{
  "hidden_size": 96,
  "num_key_value_heads": 2,
  "rope_fraction": 0.75,
  "bias": "none",
  "parallel_block": false,
  "init_std_down": 0.0,
  "optimizer": "soap_variant",
  "lr_head": 0.0121,
  "decay_fraction": 0.942,
  "final_lr_fraction": 0.0,
  "doc_mask": true
}
Each number is 128 + 32 x the weight over the matrix's rms, rounded and kept within 0 to 255. Layers, rows and columns count from 0.

# layer 4 attention value, 64x96, rms 0.39, rows 16-31, columns 0-95
[[133 155  92 142 116 125 118 112 201 161 142 115 102 136 119 137  75 100 122 141 129  90 128 101 127 118 162 129 156  76  96 108  67 126 103 145 134 119 170 167 106 176 118  64 136 111 142  70 131 116 178 146 169 156 118 109 122  96 164  81 117 127 149 141 118 110  92 153 147 153 147 141 139  90  97 105 133  93 117 192 101 153 113 169 195 126 109  78 148 104  75  80 154 159  98 135]
 [ 79 138 135 159 128 107 133 126 146 136 136 137 166 145 132 154 158 101 102 162 115 138 115 144 143  93 130 114 180 110 135 117 112 145  99  98 135 118 149 158  95 142 153 128 115 158  98 142 121 139 126  96 150 150  99 133 102  90 109 146 100 134 136 121 164 130 169 117 161 138 131 107 213 124 173 140 150 115 132 132 108 176 124 110 127 171 154  76 137 152 109 110 179 108 113 125]
 [ 95 136 141 136 105 162 103 126  74  71  90 140 135  78 122  86 103 156 122 186 163 142 129  79 127 133 149 136 154 167  88 152 133 127 114 103 119 153 138 150 168 139 136 141 126 176 120 125 103 144 120 105 126 147 176  71 156 114  82 108 129  87  98 149 117 115 115 121 169  80 145 127 122 131 158 135 126  91 121  98  98 125 120 115 130 135 148 121 146 130 125 171 131 105 127  92]
 [123 189 119  91 142 119 107 101 150 147 107 198 133 127 153 116 170 121 133 130 139 126  96 120 122 153 108 146 141 150 118 150 135 151 105 123  96 155 103 116 132 117 157 135 112 158 161 189 127 120 120 125 178 143 125  88 131 144 127 115  92  97 190 111 160 102 121 132 121 135 129 117  96 161 157 112 127 135 160 158 144 153 137 126 121 142  89 115 168 107 104 131 129 143  95  44]
 [149  95 111 132 117 142 159 134 121 112 177 103 130 132 143 113 115 141 111 172 157 150 111 126 137 145 114 157 122 133 161 121 123 122 148 114 132 102  93 115  89 149 162 120 104 117 107 139 157  92 151 153 122 133 134 136  94 113 150 134 140 138 164 143  90 132 125 139 116  73 122 114 117 119  90 170 127 161 128 152 147 158 135  92 124 149 132 161 157  90  78  72 111 108 118 144]
 [116 115 123 139 145 146 131 109 140 110 147 133 132 189 119 137 183 137 126 123 122 147 132 124 104 118 146 127 194  82 102 108  77 118 129 129 129 101 129  86 167 126 147 124 117 156 101 132 140 176 147 116 117 153 185 126 138 135 115 137 128 107 113 148 124 128 188 163 106  83 110 155 159 125  72 132  83  82 103 151 102 138 121 157 102 170 139 169  90 138 130 114  81 108  93 138]
 [156 142 156 119 147 141 184 141 100 112 159 101 119 179 137  99 126 106 169 167 148 121 123  69 150 111 181 132 132 127 175 146 112 104 121 160 151 137 127 126  96 107 146 124  99  91 189 118 115 141 101 130 142 141 170  66 149 132 103 111 173 146 111 159 126  95 128 152 136  92 110 149 152 170 168 147 139 110 153 170 133 165 132  92 124 131 152  82 109 119 129 109 106 116 124 112]
 [129 107  95 135 155 143 132 121 121 119 114  95 112 153 168 161 104 106 134  71 142  99 140 120 180 126 105 140 126 148  95 123 126 107 141 186 138 122 159 132 153 152 153 139 115 140  97 124 108 154 101 117 136 154 104 127  77 135 136  89 137 125 117  80 152 149 132 111 151 132 148 130 152 163 167 123 105 113 175 127 122 141  89  69 132 103 134 126  93 136  81 103 110  83  91 110]
 [138 117  89 117 122  91 133 121 105 110 120 110 111 113 133  74 160 170 125  80 158 126 116  94 130 138 127 120 160 114 119 129  99 141 132  96 153  93 155 122 106 115  87 119  80 150  95 113  98 113 174 119 159  94 142 149 129 121 102  66  93 125 128 193 104 151 128 104 102 161 146  77 106 126 145 118 113 106  93 174 138 192 125 109 126 100 140 114  95  78 123 129 134 119 171 143]
 [129 171  84 155 119 122 148 124 117 158 119 114 139 115 179 121 160 117  85 127 128 131 137 130 153 133 118 167  99 131  81 142 169 161  76 132 118  49 106  97 185 136 111  93 125 120 136 115 158 136 139 182  89 109 171 117 132 103  86 154 136 112 152 143 126 148 118 134 106 148  77 100 112  98 136  99 114 151  86 124 155 124 131  82 157 144 100 167 108 120 132 106 139  99  79 125]
 [156 154 108 111 137 126 167 182  98 118 126 115 134 175 139 116 147  90  95 135 118  97  82  93  86 105 115  94 119 129 168  90 143 135  89 130 108 163 155 151 167 124  76 160 132  93 154 118 155 104  96 104 155 118  80 137 156 149  80 120 152 148 109 119 132 118 131 101 119 134 148 122  80 113 139 105 119 120 166 141 102 118 122 168 155 113 116 137 152 167 148 180 121 102 146 139]
 [119 100 136 140 154  88 125 146 133 137  88  90 144 135 102 164 162 148 142 131 150 140 164 118 105 139 149 132 137 149 120 108 137 146 167  95 131 137 130 149 128 109 103 169  99 124 122 114 159  95 125 149 114 151 183 160 144 144 143 131 108 112 156 116 141 109 173 161 196 134 123 127 156 109 149 118 138 136 153 115 115 168 133 158 113  97 114 176 125 144 186 125 131 128 111  91]
 [114 162 126 182 105  95 157 157 125 121  98 174 153 191 137  99 135 147 181 139  93 146 108 133 127 103 155 140 107 131 119 139 100 105 142 156 107 160 133  54 129 151 165  93  95  83 130 149 141 107 113 159 107 152 138 149 130 148 146 150 186 127 123 156 150 134  96 107 143 105 152 127 157  86 172 127 109 118 116 115 122 116  76 125 113 121  99 113 138 108 163 108 141 123 136 137]
 [150 123 105 132 190 179 166 118 130 111 127  71 128  85 128 126 152 184 150 122 180  91 112 112 113 123 109 147  78 111 140 154 155 104 145 103 108  84 129 101 102  99 155 145 153 107 103 149 125 140 128 127 119 128 105 111 153 111 120 121 104 135 150  99 158  77 149 184  95 155 147 132 188 169 123 142 157 130 113 131 101 125 135 143 124 176  86 144 136 117  65 109 112 100 158 144]
 [135 138 107  96 157 119  99 145 121 124 143 163 155 117 113 102 100  88 110 137 146  91 154 140 126 107 159 101 116 107 137 109 131 200 119 118  68 136 112 110 110 148 130 108 104 160 170 103 145 107  82 142  97 119 146 158 113 133 147 122 143 129 141 119 143 137 115 140 109 133  79 149 162  99 113 100 119 134 120  73 108 125  89 125 135  90  96 152 132 125 134  67 108 162 151 106]
 [114  95 131 124 198 122 161 134 130 147 102 132 102 144 136 143 157 160 104 156 143 136 157  92 181 161 135  79 143 129 122 140 143 144 144 156  89 123 131 133 131 108 113 169 109 149 133  90 129 138 181 156 112 142  87 142 177 126 185 186 121 116 151 152 141 121 123 170 119 118 122 117 190  98 153 111 149  86 165 120 167 147 134 117 145 124 110 128 161 127 132 155 182 180 144 102]]
# layer 4 attention output (transposed), 64x96, rms 0.419, rows 16-31, columns 0-95
[[138  70 130 131 111 140 129 173  96  86 143 172 163 109 121 134 189 132 128  91 116 155 156 119 149 145  95 128 132 166 204 160 166 152 139 115 137 147 125 134 133 116 163 145 135 106 132 141 134 115  84  87  76 107 154 152 137 150  66 156 121 125 105 119 121 139 186 121  85  90  76 106 130 159 166 116 144 163 114 115 159 134 115 102  91 164 162 143 112 142 165 111 141  71 167 139]
 [211 111 137 118 111 137 110 140  80 121 149  81  79 122 117 107  99 131 140  82 128 121 124  82 136 136 109 139 123 182 144 122 139 110 144 139 149 160 138 109 146 141 109  86 142 134 144 153 154 125 124 131  67  80 168 168 139 156 163 105 110 112 108 145 108 135 116 195 103 108 121 151  82 114 106 111  94  92 114 118 156  55 136 146 178 111 151 160 120 143 110 113  82 151 137 136]
 [125 128 194 112 157 114 189 137 184 200 141 156 103 171  98 144 146 141 114 110 113 138 181 146 121 156 123 141 102 104 138  81 128 104 147 172 120  95  77 148 107 117 126  85 136  93 114 148 120 124 129 131 151 130 105 171 121 146 138 165 132 185 188 123 131 128 175  93  88 176 130 162 102  96 106 144 151 160 138 192 133 120 121 113 149 152 145 155 116 104 154  94  92 190 127 150]
 [130  85 157 127 135 138 108 179 109 117  84  93  94 122 117 148  57 127 108 123 100 118 144 120 132 109 165 112 144  79 129 118  84 133 150 112 147 123  85 134  88 125  93 100 134 109  83  94 123 116 123 128  92 125 142 136 120 111 156 171 161 173  83 145 104 158 127 102 138 113 117 136 134  83 124 131 137 131 100  85 120 117  99 153 165 109 144 134  90 142 149 145 112 101 151 178]
 [128 155 118 121 132 106  98 114 116 164 116 134  98 139 132 152 145  90 129  98  97 121 126 134 106 103 135 129  67 134 125 149 134 127 111 143 111 126 174 119 122 120 119 124 106 154 120 135 106 172 116  90 159 119 119 126 153 144  68  99 110 112 145  96 149 116 111 165 115 136  90 147 133 151 153  48 103 101 107  92 124 106 147 142 121 115 125 111 142 170 149 142 176 116 146 113]
 [154 117 179 114 117 124 136 169 132 124 125 116 129  66 137  98 116 141 126 109 196 119 158 148 130 140 132 118 122 151 173 140 171 126  89 128 143 114 130 181 132 125 141 130 145 106 156 108 114 130 125  98 124 129  85 169 139 133 145 102 111 116 127 127 130 161  90 113 132 148 126 126  96 159 175 107 156 166 175 135 103  90 155  93 186 101 129  72 150 122 163 127 136 160 151 106]
 [114 137  59 111  93  64 102 121 128 123  93 118 140 118 182 124 137 156 110 103  83 119 128 156 127  58 104 107 126 146  72 121 156  97 133 114 125  79 144 128 113 146  64 138 160 149  75 167 121  98  91 121 136 103  74 195 105 108 163 164 131 118 159 100 130 177  98 153  98 176 147 103  93  75 146 137  75 150 108  57  84  51 168 146 120 120 111 178 138 126  79 158 169 147 169 147]
 [146  99 155 140  96  69 152  65 113 118 136 128 116 118 109  81 105 138  97 182 121 128 121 125 102 135 115  74 132 108 188 121 109 138  88  76  94 143  95 109 101  86 134 105 147 124 153  88 165  82 125 181 157 134 151 116 172 150 143 147 115 121 152 154 130 129  91 101 137 143 131 106 116  65  96 130  93  63  94 116 125 109 141 169  87 190 135 118 139 114 157 157 123 158 106 144]
 [102 136 183 153 134 107 135  96 124 137 140 141 145 146 123 156 122 114 111 147 124 119 157 133 128 153 135 146  78  89 138 128 122 130 121 135  93 148 186 117 164 140 175 124 122 164 171 145 175 169  99 117 108 174  98 130 113 112 123 161 155 138 117 105 111  87 160 158 139 118 110 165 144 159 134 141 134 137 160  88 146  27 100 164 112 137 140 144 142 149 126 140 129 150  78 112]
 [117  99 184 113 128 111 110 140 141 118 116 139 130 111  82 124 125 130 156 123 143 144 142 150 112 165 125  98 185  76 147 142 105 126 119 125 152 157 133 138 144  96 143 161 139 148 123 103 127 131  90  87 132 134 110 147 131 148 171 114 129  98  96 156 181 113 118 104 153  95 171 163 132 136 134 144 121  93 125 126 109 187 104 140 106 113 161  88 176 180 130 142 134 189 145 121]
 [111 138 152 131  78  95 116 103 153 112  94 143 120  97 151 129  78 192 187 115 151 134 138 150 184 131 113 146 180 128  58 167 166 130 164 139 117  92  92 104  80 130 162 137 159 157  86 134 145 119 129 141 103 133 138 147 116 119 148 163  87 100 120 124 114 155 108 174 128 118 104  92 131 118 122 143  91 105 100 108 139 139 143 131 100 107 104 122 114 141 116 108 123 110  79 136]
 [135 139 146 106 127 130 130 132 140  92 147 177  97 111 153  82 105 103  80 140 112 109 110 126 173 131 134 136 149 146 128 132  99 109  81 112 116 140 143 158 165 146 154  81 164 163 112 142  92 200 153  90 111  99 118  97 131 130 121 126 130 139 121 147 125 131  84 101  41 136 122 169 112 149  92 170 138 114 141 166 112 105 129  91 139 158 143  88 168 113 130 140 131 128 129 146]
 [140  71 115 124 127 132  81 123 152  87 185 104 111 101 149 140 118  93 104 107 134 146 168 137 113 104 119 101 124 116 116 156 174 162 130 148 110 121 140 167 137 141 125 141 138 123 133 129 123 113 179 109 159 120 116 144 159 158 139 106  52 105 149  94 109 127 143 144 100 129 141 144 142 152 100 124 152  99 116  94 124 121 137 152 180 140 168 105 154 150 119 179 151 114 147 118]
 [113 152 117 182  98  43  68 141  90 163 158 128 127 178 132 135  99 102 100 194  94 156 141 149 166  85 170 110 125 170 106 143  86 145 102 134 163 171 112 132 160 132  83 126 143 153 135  98 133 103  86 143 118 128 129 153  89 181 118 128 149  98 127 145 122 145  87  85 181 138 115 120  82 104 161 128 111  96 130 116 122 146 125 136 114  77 178  81 130  84 124 147 151 137 108 140]
 [130  91 151 138 120 144 155 145 121 111 132  77 100 147 144 152 118 117 115 108 132 140 150 117 121 117  93 137 154 126  99 131 127 122  96  98 213 118 145 131 144 147  91 129 154 100  48 144  99 131 166  95 135 106 102 117 161 126 102 132 115 136  80 165 159 122 122  98 108 105 152  92 119 132 121 146 114 106 139 151 148 161 130 141  95 149 133  87 128 150 132 156 140  91 116 137]
 [135 138 132  85  84 104 115 132 158 128 147 157 125 122 124 145  96 122 132  79 150 110 148 143  71 114 132 163 131 151 141 113  75 103 115  69 179 142 104 146 158 105 159  77 132 130 124 157 131 142 114  98 149 125 148  89 110 130 101  80 129 142 121 128 114 120 162  75 143 153 149 187 101 136  97 165 111 166  97 114  96 106  96 150 120 160 166 122 136 110 114 125  89  77 104 155]]
# layer 4 attention query, 64x96, rms 0.229, rows 32-51, columns 0-95
[[ 89 121 190 211 121 121 199 135 255  62 157  91 107 142 110  48  72 168  55 187 180 141 215 162 221 189 101  80 113  86 193 109 144 133 155 111  53 121  47 127 105 196  56  49 154  73  99  91 202 127 151 219  42 192 169  71 155 170 203 138 253 204 166 150  58 195 172  41 107 240 200 185 122 140   0 205 117 153 125 172 216 109 150 120 154 205 143 110  84  30 176 106  99 197  44 137]
 [ 82 138 131 164 164 121 144 117 171 110 145 109 130 187 107  96  94 157 131 181 132 120 141 165 185 169 112 105  78 112  92  87  60 172 152  98  84 135 119 107 104 214  90  98 139 131 112 114 147 162 132 201  61 164 151 109 133 144 170 131 164 122 150  69 107 137 100  73 185 192 161 165 133 101  66 175 103  59 149 114 181  88 135 129 117 122 110 128 122  78 121 133 115 211  37 118]
 [129 179  76 129 127  62  81  20 129 132 132 225 172 137 184  78 109 156 104 148 128 148 159 175 154 170 125  86 110 111  85 125  65 152 124 113  92 141 127 141 109 152  62 109  93 112 120  88 176 129 127 212 118 126 116 119 153 106 152 164 102 188 139 129 151 136 150  85 255 104 141 118  67  52 105 175 122  27  45 132  61 158  73 130  72 168 178 120 189  71 124 116 110 162 101 113]
 [171  90 104  77 111 130  41 138 144 164 149 108 127  94 147 121 161 129 147 113  81 129 118 131 132 161 149 117 144 116  95 214 128 197 147 170 140  57  79 133 112 119 128 153 159 145  62 171 117 114 139 128 142  83  87 142 114 121  78 139 108 143 110 159 178 134 156 132 171  68  83  80 103 156 161 121  99 101 125  45 121 166 105 219 122 157 136 119 134 146 103 148 111 124 148 106]
 [181 110 173 132 118 161 175 230 128 128 110  93 111 107  92 125 149 129 141  77 178 122 102 133 125  97 149 145 154 131 188 148 194 157 147 137 140  89 133 109 145  95 146 136 169 132 128 135 148  77  70  79 164 142 133 105 133  87 108 103 166 128 119 141 128 118 149 185  44 133  84  84 158 181 166  61 153 181 138 164 158 130 152 122 116 131 100 104 122 118 140 107 125  84 141 143]
 [121 138  83 123 125 128 149  43 132  87 148 210 163 109 191 134 134 152 115 131 122 123 127 109 178 114 129 158 128 109 147 123 134  80 160 120 136 125  90 194 101 163  97 106 104  47 142 135 155 119 151 152  84  92 104  87 124 156 145 215 165 198 119 151 112 143 123 114 172 107 151 131 106 118  71 177 170 142 141 168 174 132 109  84 147 139 133 111  88  76  95 129 129 141 142 191]
 [137 142 178 136 130 145 207 206  95 109  73 120 120 115 105 134 114 106 117  98 160 122 117 133 103  82 137 139 149 122 160  93 150  77 105  82 147 155 156 135 143 111 161 153 104 103 154 126 130  93  72  75 148 153 165 138 146 130 127  92 127 103 122  97  98 130 101 155  78 173 128 126 166 160 149  76 163 193 143 189 144  99 172  81 118 123  81 144 112 123 136 126 119 113 128 129]
 [140 125 155 135  97 146 198 154 145 141  79 118  60 116  71 135 136  79 113  51 162 165 107 105 121 125 147 159 130 121 110 136 155 122 124 148 145 115 128  87 148  93 158 137 127 137 107 133  96 103 100  77 150 140 145 185 133  96 113  62 106 102 129 139 112 148 117 152  62 157 123  87 154 184 150  87 132 166 108 178 153 140 180 120 154 111 120 137 167 152 149 126 178 104 130 124]
 [103  82 132 129 119  96 128 149 140 101 114 118 145  92 118 139 112 145 169 189 124 124 102 146 102 101 122 143 164 123 140 142 179  88 157 136 136 106 170  97  95 159 119 151  82 131 115 106 109 147 149 131 148 111 105 152 146 156  88 160 146  80 196 135 122 120 105 115  90 149 146 107 204  68 176 102 147 153 152 116 152  95 181  57 115  77  83 118 129 134  90  73 149 145 106 101]
 [ 95 124 119 123 127 153 105 107 103 126 121 124 119 154 113 148 112 144 123 171  99  83 112 136 145 154  84 116 127 157 118 100 112 156 123 133  98 134 130  95 140 173 174  91 123 168 140 158 163 125 136 157 137 146 164 128 133 120  90 146 114 103 153 113 147 138 116 151 124 133 154 122 104 102 107 145  96 110 111  64 123 125 129 162 127 143 166 159 124 127 139 141 178 137 128 103]
 [142 164 153 139 152  92 142 112 110 135 169 128 131  88 121 106 109 143 137 127 155 111 141 142 146 127 122 141 109 131 141 122 115 106 155 126 123 122 119 136  90 106 115  65 149 159 136 127 144 116 131 135  99 118 136 101  91 133 165 132 117 104  89 116 116  96 111 147 122  83  99 150 134 163 141 120 124 136 150 122 117  75 134 185 159 124 161  93 114 126 111 155 118 135  96 157]
 [135 151  99 121 128 101 141 121 121 150 116 104 155 142 112 123 130 141 121 146 119  93 113 103 144 116 117 107 157 130 143 106 100 100  98 130  66 145 106 152 169 121 179 122 128 157  80 126 153  88 118 132 119 140 124 155 111 160 142 132 126 157 150 129 121 140 141 130 171 128 126 122  77  80  73 121  86 130 171 119 136 149 151 142 129 148 143 131  96 145 110 115 142 143 157 135]
 [165  75  78 134 128 172  94 140  77 232 111 142 105  80 141 188 188 123 146  62  91 105 113  57  88  52 138 139 135 174  96 164 234 100 119 139 206  81 141 105 135  73 191 155 131 182 128 143 105  44 164  79 187 149 144 151  98 124  86 116 133  93 121 166 157 107  94 159  82 126  82  52 186 117 169  43 111 170 151 121  93 181 159 160 116 127  60 137 143 132 141 104 120  61 170 130]
 [120 119 160 114 129 178 190 177 173 125 153  34  65 128  89 138 181 111 146  82 166 124 107 105 183 104 190 160 123 150 208 173 211 118 187 164 174  91  96 135 112 133 140  94 181 134 128 174  92  85 101  79 174 148  87 129 126 118 120  67 227 126 129 167 143 123 125 146   0 172  99 137 115 200  98  60 124 195 196 152 249 132 184 161 148 117  79 132 142 117 184 117 115  94 121 174]
 [111 100 177 137 148 125 185 189 172 132 167  39 131 184 128  90 131 162 120 155 185 116 142 122 120 162 136 181 117 133 198 118 134 125  75 110 109 154 163 187 109 157  86 145 152 152 156  85 118 167 124 166 110 160 151 119 159 132 205  92 192 139 115 145  77  88 136  31 119 140 170 238 122 145  83  94 132 144 133 175 132 125 110 128 170 138 141 100 124 124 173  91 105 189  97 116]
 [117 143  73 103 122 105  80  36 124 108 121 221 161 134 223 124 129 171 131 156 122 111 153 141 127 123 135 105 131 102  99 123  98 106 134 121 121 113 114 165  87 161  78 134 127 100 107 133 182 124 141 171  83  94 114 102 144 109 144 201 130 185 102 144 138 159 115  92 207  92 124 116  75 103 107 171 151 106  90 131  96 138  86 138 122 141 158 105 141  96  98 148 125 182 126 142]
 [159 105 125  75  98 128 136 129 104  98 119 218 193  77 219 136 156 182 127 109 155 108 137 129 108 117 182 156 129 101 187 158 141  69 118 109 137  77 111 190 120 150  82 160 104  84 125 162 200  87 122 134 111  70 113  95 146  86  91 184 139 210  62 167 140 164 172 122 164  66  79 110  74 173 134 101 192 200 110 156  86 182  94 163 153 161 121  75 116  91 140 128 128 124 166 126]
 [141 138 171 106  86 128 211 172 149  93 118 114 136 159 133  99 143 123  89 140 220 127 112 136 112  95 153 162 144 132 233  90 159  83 104 118 110 177 136 147 139  91 131  91 149  95 195 126 139  93 107  92 129 134 163  96 135 150 139 131 166 153 145 165  79  96 158 151  67 126 100 135 121 152 105  62 184 231 142 200 161 129 110  51 136 127  88 108  85 102 147  80 128 133 118 165]
 [152 118 112 129 121 127 149  96 122 114 143 156 155 100 173 109 136 163 134 129 127 125 124 140 141 128 129 152  97 117 143 131 123 117 127 117 141 101 102 211  92 137  98 125 119  47 144 111 164 142 110 154  81 115  97 104 121 151 123 166 149 180  91 135  99 136 139 115 212 106 124 164 111 163 123 148 138 144 167 151 128 128 134 129 104 147 134 106  94  88  87 150 110 139 146 147]
 [146  58  90 187 130  93  86  90 161 153 197  92 138 102 154 108 134 155 126 140  83 139 132 150 219 198  82 157  70 133 121 186 168 241 160 157 130  77  79 159  93 143 107  63 145  58  96 119 149 192 158 217 112 145  69 130 117 169 134 150 177 179 127 190 137 174 167  79 223 116 181 191 119 116  77 171  69  81 137  88 116 135 169 160  73 167 179  87 140  61  88 125 111 139 134 167]]
# layer 4 attention key, 64x96, rms 0.21, rows 32-51, columns 0-95
[[ 84 175 112 184 149 100 170 158 191 114 145 145 129 155  86 148 106 148  97 219 102 141 148 118 151 156  90 124  64 103 193 115 135 109 154 184  27  89  43 103  82 161  83  81 134 106 107  81 146  67 125 197  45 138 134 163 152  99 110 168 187 181 147 162  34 199 113  96  83 131 125  72  84 136  96 212 109 190 103  94 206 106 121  82 141 136 150  54 102 114  81  89 134 174 116 229]
 [ 73 183  97 188 164 133 150  85 144 100 126 166 180 138 113 160  76 157 144 253  67 109 133 118  93 117  74  94  71 138  53  58 122 115  84 117 115 103  96 105 116 170 142 116 117 132 108  97 154 115 175 145  71 207 158 138 139 127 104 220 144 116 112 146  88 224  71 132 162 131 128  80 135  61 118 169  97  78 151  77 152 145 130 130 128 132 167 129  83  63 102 101 143 164 120 158]
 [ 87 192  61 125 195 135 166  37 145 122 176 159 156 131 107 170  82 120  93 210  94  92 104 129  80 122 101  96  50 151 123 116 149  86 119 110 123 113  66 135 134 159 112  80 125 118 119 135 132  93 159 128 136 146 148 139 176 124  70 162 116 152 107 130  75 188  87 140 169 117 129 109 145  94  64 123  99  87 132 108 161 137  97 137 107 126 136 124  66  70 148  92 112 153 111 158]
 [125 121  88 110 142 116  83 167 126 145 128  59 135 137 136 123 146 147 133 140 121 122 114 131 146 136 106 106  92 161  79 156 150 157 177 200 117  83 105  99  78 115 120  80 159 153  77 126 110  92 163 135 145 144 119 103 137 102 112 118 150 127 143 145 119 168 103 139 133 116 117 114 134 149 149 122 129  65 117  65 164 148 112 160 133 119 110 109 112 127 115 109  97 132 124 140]
 [166  90 155 124  86 129 176 159 131 118 135 128 137  79 130  89 165 128 133  45 179 147 127 143 177 171 162 151 198  90 214 154 138 134 123  97 138 132 128 139 161 115 163 170 132 104 152 138 143 146  64  99 119  99 147  93  96 106 165  99 116 169 101 134 127  76 174 134  99 140 125 144 117 174 142 133 207 224 140 194 120 146  91  77 154 130  92 158 144 148 170 126 110  91 144  79]
 [135 136  86 101 171 120 129  67 119 158 177 178 167 137 141 166 111 163 141 175 126 116 117 132  54  89  94 145 108  89 189  67 181  94 125 108 185 106  87 182  98 109  92  73 136  74 125 138 141 103 114 156 172 125 128 146 144 138 131 131 128 137 132 156  92 180 109 122  95 115 122 135 153 126  83  69 108 127 142 174 171 130 167 156 133 140 145  82  51 129  87 101 128 136 149 200]
 [108 118 125 118 100 153 152 185  81 134  77 128 168 131 120  99 163 130 198  76 183 109 119 140 122 116 169 132 156 102 109 114  96  86  89  84 123 188 201 189 122 134 114 189 123 155 167 142 125 146  95  85  98 116 143 114  82 112 186 110  92 138  96  93 142  59 159 136 119 146 123 142 107 117 141  89 167 150 138 172 127  95 114  96 118 138  73 157 119 152 165 141 142 130 136  47]
 [143 103 159  92  77 112 121 163 113 164 116  76 134 136 121  90 147  93 173 133  97 131 156 205 100 133 204 120 203 118 105 210 117 193 100 146  75 149 119 168  98 101 174 158 172 204 111 112 116 131 143 143 181 136  76  52 113 107 176 123 130 137 139 179 140  49 150  84 104 146  94 124 113  70 138 132 129 103 151 129 108 115  92 104  91 171 102 109 185 148 146 145  94 118 136  67]
 [138  78 149 150 137 151 143  72 168 168 196 128  95  90 131 146 131 111 159  98 182 123 114 150 119 176 163 143 187 119 156 157 136 113 101  94 105 113  90 150 121 130 115 151 165 126  97 160 121 187  89 122 150  98  81 146 102 144 114  93 117 127 153 166 128 150 125 144 183 138 121 173 183 138 151  92 164 188 143 152 138  96 144 148 157 119 169 103 154 110  66 138 141 146  92  75]
 [121 152 132 158 152 124 125 108 124 129 128 168 134 110 122 154 131  83 104 121  99 127 155 117 164 148 120  93  84 153  46 122  74 124 156 151 122 117  80  82 106 122 135  99 152 109 129 154 155 139 156 102 101 157 123 119  78 138 118 167 108 104 107 116 162 143 131 147 116 162 138  99 127  92 149 190 121 133 145 130 119 101 124 156 168 133 136 142 141 131 117 157 130 124 129 137]
 [135 127 125 128 168 139 139 125 128 113 115 108 136 133 120 174 134 144 134 134 151 104 131 103 117 167 121 123 133 150 107  86 121 155 120 131 146 115 141 151 173 124  87  79 139 157 173 115 134 130  82 134 109 135 133 118 130 125 129 138 106 131 111  66 129  91 118 136 117  99 109 182  78 183 130 120 111 116 135 111  71  87 159 162 123 102 167 175 141 135  96 122 130 107 124 116]
 [135 105 100 149 124 130 104 124 114 163 121 138 131 130 115 143 129  96 174  95 111 123 113  84 105 125 117 127 113 151  95 102 102 141 162  95 140 127  80 135 147 113  99 143 103 111 111 129 130 148 136 130 110 155 127 160 104 144 117 126 104 101 126 133 146 139 164 180 137 149 154 134 102 106  75 125 155 110 128 132 129 128  97 177 151 146 118 184 106 174 135 126 151 118 119 147]
 [123 135 172 190 146 129 108 129 129 129  90 157 112  85 107 125  84 136 157 120 124  88 124 172 127 124 142 106 166  84 111 104 138 134 104 101 124 122  93 113 164 111  99 109  81 110 145 123 202 141 125 101 123 105 149 130 137 110 171 180 109 131 207 128 129 143 114 126 118 187 158 108 130  60 130 171 115 136 169 141  76  85 194 110  82 130 146 137 120  93  77 184 176 128 119 121]
 [168 101 201 174  80 111 134 173 114 135 100 144 152 110 109 119  90 136 185 130 122 103 126 136 117 114 150 143 170  80 102 117 125 143  75  65 136 174 151 135 155 144 174 163 107 102 191 127 164 152 151 116 148 161 115 148 156 126 161 161 142 108 117 128 139 103 124 110 112 174 136 121 129  36 142 132 143 172 155 157 115 127 223 107 102 150 159 143 148 139 134 168 147 109 112 114]
 [175  84 122 155 121 134 159  89 143 136 175 166 141 114 103 117  95 124 146 134 123 142 134 153  94 147 105 138 143 103 213 143 119 129 109 111 135 134  92 160 146 120 139 114  99  65 175 147 175 133 124 114 103 154 116 121 131 154 132 134 114 124 121 157 100 134 130  96 166 135 113 172 112  92  87 134 136 142 131 157 111 126 128 122 126 168 145 158 129 129 134 121 133 153 122 128]
 [ 72 194  63  79 187 114 155  76 143 124 141 179 174 149 150 169  79 142 118 241  66  99  97 118  52  81 105 123  44 150  53  67 133  78  93 125 137 120 107 134 102 141 112 104 132 111 125 116 129  84 186 149 131 145 131 145 140 120  87 156 128 120 126 115  98 203  61 122 132 119 116  98 134 100 114 121  69  71 147  77 145 113 139 155 111 105 130 111  77  97 103 108 130 152 129 193]
 [ 79 175  68 102 146 121 158  74 112 119 168 177 174  90 139 155 118 163 140 190 121 110 110 125  83  85 144 120  72 108 124 100 161  75 113 102 170 109  88 199  99 132 149 121 120  88 153 112 132  98 113 136 130 136 123 129 110  92 115 134 109 157 106 153  62 181 100 124 125 134 101 105 114 131  89  93 136 162 149 179 153 146  97 118 125 147 106 113  66 123 151 117  79 140 174 147]
 [181  43 192 108 100 142 113 170 112 136 141 115  87 140  94  78 162 108 199  78 167 139 130 111 142 146 164 174 181  98 253 138 132 175 136 101 149 165 118 158 131 106 100 110 117 121 171 138 116 162  69 143 127  94 109 124 114 128 174 102 129 124 151 156 143  62 205 100 105 132 116 164  97 139 129  89 151 195 108 173 128 103 136 128 147 148 135 138 150 148 115 124 137 125 115  80]
 [ 30 234  51  96 156 117 157  85  89 104 116 197 216  95 159 179 111 178 117 212 135 110  77 100  77  78 125 122  79 119  73  60 133  26 112  82 150 146 171 173 117 160 120 183  70 113 177 129 124  92 117 129 109 147 182 145 129 108 102 141 115 168 109  95  84 175  89 155 137 137 102  91 119 123 114  93 118 152 149 143 145 137 128 121 121 123 106 145  61 114 165 104 118 153 171 171]
 [  0 255  23  88 145 150 165  29  82  83 100 255 220 128 170 202  90 157 103 160 137 117 117  90  44  18 136 108  85 113  12   0 105   0  98  61 142 181 173 179  99 217 163 178  81 119 168 107 118  99 182  69  83 128 180  88 111  97 166 175  45 124  78  53  69 165  53 196 123 158 101  80 129  93  61 122 180 100 143 179 158 122 100  70 123 127  65 154  55 134 127 120 107 100 156 142]]